Each number is 50 + 15 x the weight over the matrix's rms, rounded and kept within 0 to 99. Layers, rows and columns count from 0.

# layer 5 MLP up, 1536x384, rms 0.0272, rows 1134-1167, columns 144-191
29 51 42 35 67 52 79 61 38 42 46 43 46 56 43 49 44 49 56 76 65 42 26 60 39 39 54 47 40 41 53 46 59 53 54 63 53 46 68 37 40 50 50 66 47 58 34 29
66 37 31 05 23 60 29 46 89 30 57 47 67 77 58 60 72 30 77 68 54 38 37 41 77 41 46 88 98 79 43 79 61 99 65 28 99 57 88 99 80 78 56 28 92 21 52 82
53 36 54 39 40 44 50 52 36 40 39 55 51 55 33 32 41 42 35 58 53 55 25 43 48 51 27 56 56 46 39 37 52 45 64 44 48 41 48 63 45 71 41 50 64 45 45 55
32 44 55 76 50 62 56 73 36 26 66 48 41 53 29 51 53 41 56 51 41 45 40 50 14 41 52 35 66 49 47 38 42 46 37 51 46 49 50 31 78 79 33 52 26 48 74 36
79 54 80 59 26 39 54 65 36 18 56 54 62 57 54 41 27 33 43 40 61 41 52 69 35 56 27 60 49 61 37 19 46 36 18 77 56 67 46 34 64 47 47 93 55 38 47 47
60 39 59 56 66 38 24 05 46 38 10 12 14 49 99 46 33 37 46 57 63 99 02 03 46 33 61 83 78 31 94 61 78 80 06 58 39 87 45 63 45 62 56 14 42 41 34 53
60 43 78 45 35 30 32 50 37 70 88 49 27 66 67 35 47 16 41 42 63 15 49 55 64 52 63 82 43 31 40 55 30 45 45 55 44 59 22 87 23 70 41 66 58 56 77 70
49 40 60 64 39 50 60 51 50 46 44 51 42 56 50 56 55 35 35 44 57 57 35 54 50 49 57 50 40 42 49 45 47 50 40 47 47 47 39 45 56 44 52 44 52 54 39 44
53 46 69 49 56 52 45 37 53 55 62 41 34 53 37 46 45 58 56 54 38 58 46 65 39 58 60 55 43 50 49 49 58 41 43 81 36 54 36 36 36 54 51 54 49 47 73 56
44 33 71 38 57 13 54 22 80 47 85 43 81 35 47 50 49 54 68 40 35 19 62 20 46 36 77 60 42 30 59 61 67 41 25 41 36 60 41 53 42 87 36 42 67 48 49 61
36 62 56 52 44 35 52 52 50 46 57 52 45 63 57 52 47 46 58 59 47 32 42 53 51 56 43 63 59 55 48 54 52 46 57 46 67 42 66 51 58 47 45 51 44 48 54 61
40 53 33 39 56 40 55 44 62 44 45 56 69 53 55 43 54 53 47 41 45 46 39 45 55 44 47 38 60 48 57 44 44 62 66 52 57 56 49 59 62 43 42 48 44 50 53 53
57 49 43 41 47 53 50 45 47 49 38 45 44 51 53 44 48 48 52 57 44 52 42 48 48 45 48 56 40 39 54 54 45 60 41 50 49 55 48 54 62 51 47 42 48 52 44 49
59 70 32 38 44 38 39 57 60 49 26 73 60 51 28 63 64 49 44 53 44 30 43 42 32 53 37 41 61 48 23 68 47 65 58 35 53 60 49 55 66 62 33 65 29 68 75 53
50 43 42 90 57 48 51 42 51 53 39 35 76 56 64 27 17 26 62 68 49 16 64 69 52 57 35 42 61 36 37 50 46 35 88 49 36 60 40 48 44 49 67 59 41 45 39 23
36 59 33 34 57 54 65 51 37 73 36 60 62 71 41 24 34 49 67 31 29 54 33 49 53 55 45 60 52 50 24 54 47 30 39 63 47 44 38 31 55 41 31 43 41 43 48 25
43 57 40 58 61 63 46 49 37 52 61 48 52 47 65 48 57 46 46 49 48 37 47 49 46 49 43 51 38 45 45 53 57 39 44 53 43 62 60 39 57 54 61 51 39 58 60 46
46 60 49 54 48 44 52 55 67 51 60 61 60 56 48 43 44 46 33 54 43 54 66 44 61 50 68 64 47 56 47 34 63 58 52 51 46 48 44 58 61 48 58 43 34 53 60 58
49 81 81 85 19 27 52 47 24 24 21 62 71 87 40 41 59 44 23 29 80 45 41 52 23 44 35 56 55 60 14 39 72 65 61 17 20 66 79 61 48 90 39 53 52 43 45 35
17 40 20 57 43 58 46 60 39 45 41 46 32 62 65 32 73 26 79 58 54 52 42 53 38 48 46 43 59 61 44 71 37 57 38 25 64 15 48 57 70 47 32 44 51 26 24 77
46 42 57 39 42 62 55 30 60 24 40 56 36 40 91 77 77 42 39 52 68 83 45 43 32 43 62 65 71 54 51 63 59 61 36 46 57 35 52 55 80 74 62 40 32 26 59 79
36 60 55 51 57 52 41 57 54 70 55 52 42 44 49 44 48 65 46 37 53 45 51 40 31 43 45 47 54 44 62 50 44 38 32 50 37 45 69 52 43 40 45 71 42 62 44 42
58 54 35 44 45 57 46 51 53 60 53 46 57 47 45 58 65 63 47 42 68 45 54 55 50 59 54 59 60 52 63 47 52 69 42 61 58 57 42 45 50 57 30 49 48 41 67 39
51 55 37 38 44 36 48 54 63 52 55 48 54 47 50 48 57 50 56 35 53 54 36 41 50 45 52 42 39 51 62 44 54 48 50 36 40 54 37 44 53 58 45 53 47 42 52 49
45 44 36 44 51 71 21 47 74 50 61 56 53 52 58 75 59 44 60 44 53 35 30 50 67 51 76 55 49 44 68 49 40 56 40 44 50 38 55 53 31 40 81 59 32 46 43 77
59 32 47 51 45 53 53 47 34 45 36 42 50 46 49 61 58 57 50 58 39 54 61 47 55 44 57 55 47 58 40 54 34 51 32 60 41 39 45 50 67 52 55 44 62 39 71 53
50 50 37 65 40 82 69 59 55 57 44 64 38 64 17 46 29 16 68 58 81 31 52 43 73 11 66 47 60 22 46 37 52 32 52 49 86 25 57 10 50 59 95 57 33 56 56 68
65 83 16 70 20 17 60 78 35 53 86 48 63 58 48 48 76 55 78 35 34 32 35 21 60 64 63 82 63 13 59 30 54 88 58 34 77 13 34 02 54 21 58 62 75 57 40 50
56 45 37 39 50 46 70 48 50 77 03 39 29 38 64 30 72 27 30 65 72 85 46 53 23 42 67 99 36 52 32 66 31 72 84 41 91 34 68 51 57 39 79 48 07 40 47 49
35 40 45 47 41 34 57 58 57 51 58 28 49 63 35 48 66 48 50 52 58 63 49 69 50 49 33 38 57 51 55 44 51 78 40 58 57 50 50 40 31 37 41 56 55 65 57 43
48 63 38 79 74 46 45 39 51 30 51 38 47 55 37 77 52 62 39 63 54 60 36 34 58 54 61 42 53 50 46 51 61 63 43 48 34 53 53 32 69 40 73 44 47 64 63 47
37 59 47 46 68 47 48 44 14 57 33 61 46 59 73 28 50 42 47 66 45 53 58 54 42 52 35 35 62 60 47 63 57 56 46 46 47 50 38 19 51 53 53 45 55 35 65 28
35 75 51 63 51 59 58 43 54 50 60 61 47 47 43 42 52 40 58 51 44 45 52 47 54 46 36 64 45 60 43 36 58 39 45 58 42 40 54 66 58 57 44 58 55 47 48 42
15 12 81 92 80 20 56 56 70 79 23 51 28 38 57 40 40 26 83 53 51 61 33 42 51 36 24 36 89 60 44 66 52 47 55 11 35 20 83 50 39 34 54 76 37 19 60 86
# layer 5 MLP down (transposed), 1536x384, rms 0.0193, rows 1134-1167, columns 144-191
50 48 44 59 56 44 35 34 52 47 36 72 39 56 66 54 42 63 60 45 43 75 36 66 43 43 30 54 67 34 49 49 40 48 45 23 47 75 26 30 61 58 44 72 28 55 65 36
42 59 45 58 28 35 88 52 65 43 03 83 60 99 75 47 80 36 50 45 56 38 58 73 63 91 50 99 44 25 29 74 17 67 35 63 98 69 48 62 38 41 99 12 33 61 33 75
52 44 46 58 57 36 28 44 37 51 70 74 40 43 45 40 44 58 44 63 62 58 46 28 57 59 53 30 37 39 45 47 64 46 60 46 40 38 45 47 58 48 54 61 38 49 22 49
53 42 47 14 65 42 38 55 45 62 32 46 62 41 52 28 28 09 95 50 39 77 52 62 40 52 55 50 52 29 48 42 14 35 49 66 59 41 49 69 32 28 42 38 61 46 52 40
75 24 67 49 33 31 92 60 56 48 52 42 56 52 67 62 39 54 33 73 24 52 44 69 65 26 00 53 99 64 34 60 18 73 15 60 40 55 10 49 62 30 45 39 51 47 27 62
34 67 59 81 44 50 63 47 85 27 00 76 22 07 55 43 35 24 01 63 64 55 28 33 26 42 72 54 35 27 62 05 99 59 04 65 73 53 46 60 26 56 37 05 31 48 50 75
29 36 40 44 39 66 51 46 36 43 30 62 20 56 42 61 34 76 99 49 51 75 61 64 32 57 43 36 28 59 43 70 64 51 45 38 36 51 78 50 83 76 60 47 59 59 62 43
48 34 47 36 40 77 66 41 32 50 50 60 48 67 45 58 56 53 37 53 43 57 54 40 53 49 66 29 45 46 35 49 50 59 49 61 41 57 50 53 36 59 50 37 58 49 46 50
40 71 43 49 62 60 40 53 43 56 34 62 41 36 44 43 55 76 54 45 56 69 53 29 59 47 43 36 58 66 67 64 73 53 53 43 45 69 53 63 46 73 44 65 45 49 66 42
44 68 48 50 47 68 57 62 58 44 29 43 50 33 56 71 75 49 44 49 46 51 15 61 44 66 49 29 43 37 43 33 62 57 59 59 35 38 44 52 51 54 96 29 43 52 22 53
35 45 36 56 38 48 43 41 41 47 53 54 61 63 41 66 48 68 45 68 46 47 47 56 56 37 56 37 68 54 44 57 52 51 47 61 38 58 64 42 67 39 46 53 39 27 49 51
50 65 50 53 64 34 57 81 35 48 52 63 57 51 49 50 37 60 39 63 60 44 26 61 57 44 61 56 63 44 48 48 43 61 56 55 43 56 51 59 47 41 55 43 46 41 42 50
38 38 47 38 40 57 35 51 52 43 58 46 64 57 54 43 46 63 50 44 43 53 39 72 43 50 62 46 52 51 44 49 66 62 56 55 53 62 41 38 55 38 59 53 43 67 44 47
47 66 56 78 40 58 49 28 63 48 32 45 58 58 56 47 51 54 31 52 33 63 43 66 29 51 48 48 35 48 56 55 68 63 60 40 46 44 34 58 41 49 53 80 64 44 50 38
47 41 48 45 39 72 50 42 76 58 42 71 43 52 54 67 51 38 51 71 46 61 68 44 42 22 69 53 34 71 45 28 53 23 63 49 50 45 47 31 49 39 19 50 38 37 33 36
24 83 50 43 70 20 51 36 45 60 54 55 68 49 52 47 69 51 67 44 62 38 37 47 27 54 40 46 36 39 63 54 49 67 37 52 50 58 43 71 54 43 46 54 69 49 63 52
61 61 56 43 62 47 40 49 47 42 58 49 49 49 37 53 63 67 62 49 58 51 57 53 59 48 55 59 46 51 65 48 37 39 59 49 51 41 45 50 51 68 55 61 49 38 49 38
53 42 53 58 56 53 51 45 34 46 59 55 41 55 49 39 60 39 44 56 47 42 49 41 41 34 46 54 66 50 44 51 44 52 57 51 56 54 67 51 64 59 51 57 35 51 53 50
54 43 75 29 34 27 63 46 39 98 54 69 47 47 51 45 36 26 31 42 53 52 60 45 21 49 48 36 54 54 67 51 51 81 67 51 70 44 47 44 62 38 58 58 99 63 68 13
53 45 47 42 43 65 44 38 38 54 37 48 41 35 46 33 58 55 41 60 88 63 24 31 34 57 90 45 62 29 60 24 42 57 49 45 43 34 49 28 59 40 57 40 48 34 70 49
51 56 72 64 54 56 48 70 68 37 76 47 38 45 56 87 37 41 51 57 56 68 54 36 52 68 62 40 27 70 31 31 70 32 52 17 60 47 33 62 63 55 64 51 42 40 52 42
52 22 50 43 39 47 34 58 68 68 47 39 50 63 42 29 41 67 61 49 59 34 76 45 48 47 43 45 59 64 52 54 59 54 48 67 47 37 54 73 39 46 62 52 33 52 55 47
62 58 46 52 40 50 63 54 24 54 48 49 44 57 47 56 44 38 48 51 49 74 50 50 60 50 61 47 44 39 35 60 74 52 31 59 66 61 44 49 62 51 54 35 48 48 64 49
41 56 42 54 36 55 56 50 49 69 51 57 81 51 56 59 45 50 47 63 55 54 55 44 41 45 27 54 50 53 58 55 57 45 50 69 50 36 66 46 56 38 38 40 52 40 40 70
61 30 54 71 47 92 64 55 73 48 53 59 57 66 46 68 36 33 14 57 40 83 41 63 52 57 46 56 70 66 44 66 49 65 43 56 56 33 85 11 38 54 35 59 40 68 32 43
55 60 35 60 61 59 57 61 66 51 53 76 63 42 46 45 60 49 53 40 56 47 48 55 62 54 61 63 42 47 62 63 58 38 41 61 49 60 47 60 47 40 59 53 48 52 53 53
22 59 43 60 46 59 58 29 44 71 38 48 41 47 34 35 57 74 67 42 40 89 49 75 20 47 79 52 48 83 35 42 69 64 55 16 77 62 56 99 58 24 25 58 52 66 48 39
55 70 48 95 40 29 10 50 57 50 44 43 61 39 62 64 65 33 25 28 57 51 52 51 30 54 30 22 43 06 49 31 67 70 70 00 76 26 24 05 60 41 65 36 86 67 59 66
72 76 57 46 29 30 52 38 44 52 44 55 60 24 45 51 60 47 78 35 09 99 55 38 22 18 42 48 70 70 38 69 48 99 85 22 73 18 59 34 92 77 72 41 62 41 51 39
62 46 45 47 45 55 44 75 55 27 67 80 44 58 50 61 56 17 30 54 30 65 61 44 43 49 71 52 49 25 63 78 48 38 55 36 32 50 54 34 29 43 62 17 35 55 50 47
67 87 42 33 39 41 40 30 42 39 56 51 35 56 62 56 57 64 42 56 41 53 57 44 42 47 65 48 55 28 30 54 64 56 42 40 64 51 64 43 51 41 51 43 51 38 68 53
56 47 52 20 45 79 20 34 62 40 70 83 73 38 42 42 57 22 38 51 37 48 49 48 34 56 30 53 69 20 35 45 32 54 56 43 75 78 47 70 47 44 65 42 33 43 45 39
51 60 55 70 49 45 50 50 58 46 51 29 55 67 34 39 51 53 53 60 60 43 49 66 38 52 48 53 43 48 54 30 50 55 56 51 58 44 63 56 67 41 48 45 34 60 49 35
68 54 50 80 62 21 25 71 48 66 70 60 22 48 46 64 53 52 71 44 69 22 19 39 23 59 48 41 75 56 78 48 16 37 72 71 64 36 19 56 12 46 40 75 38 51 53 56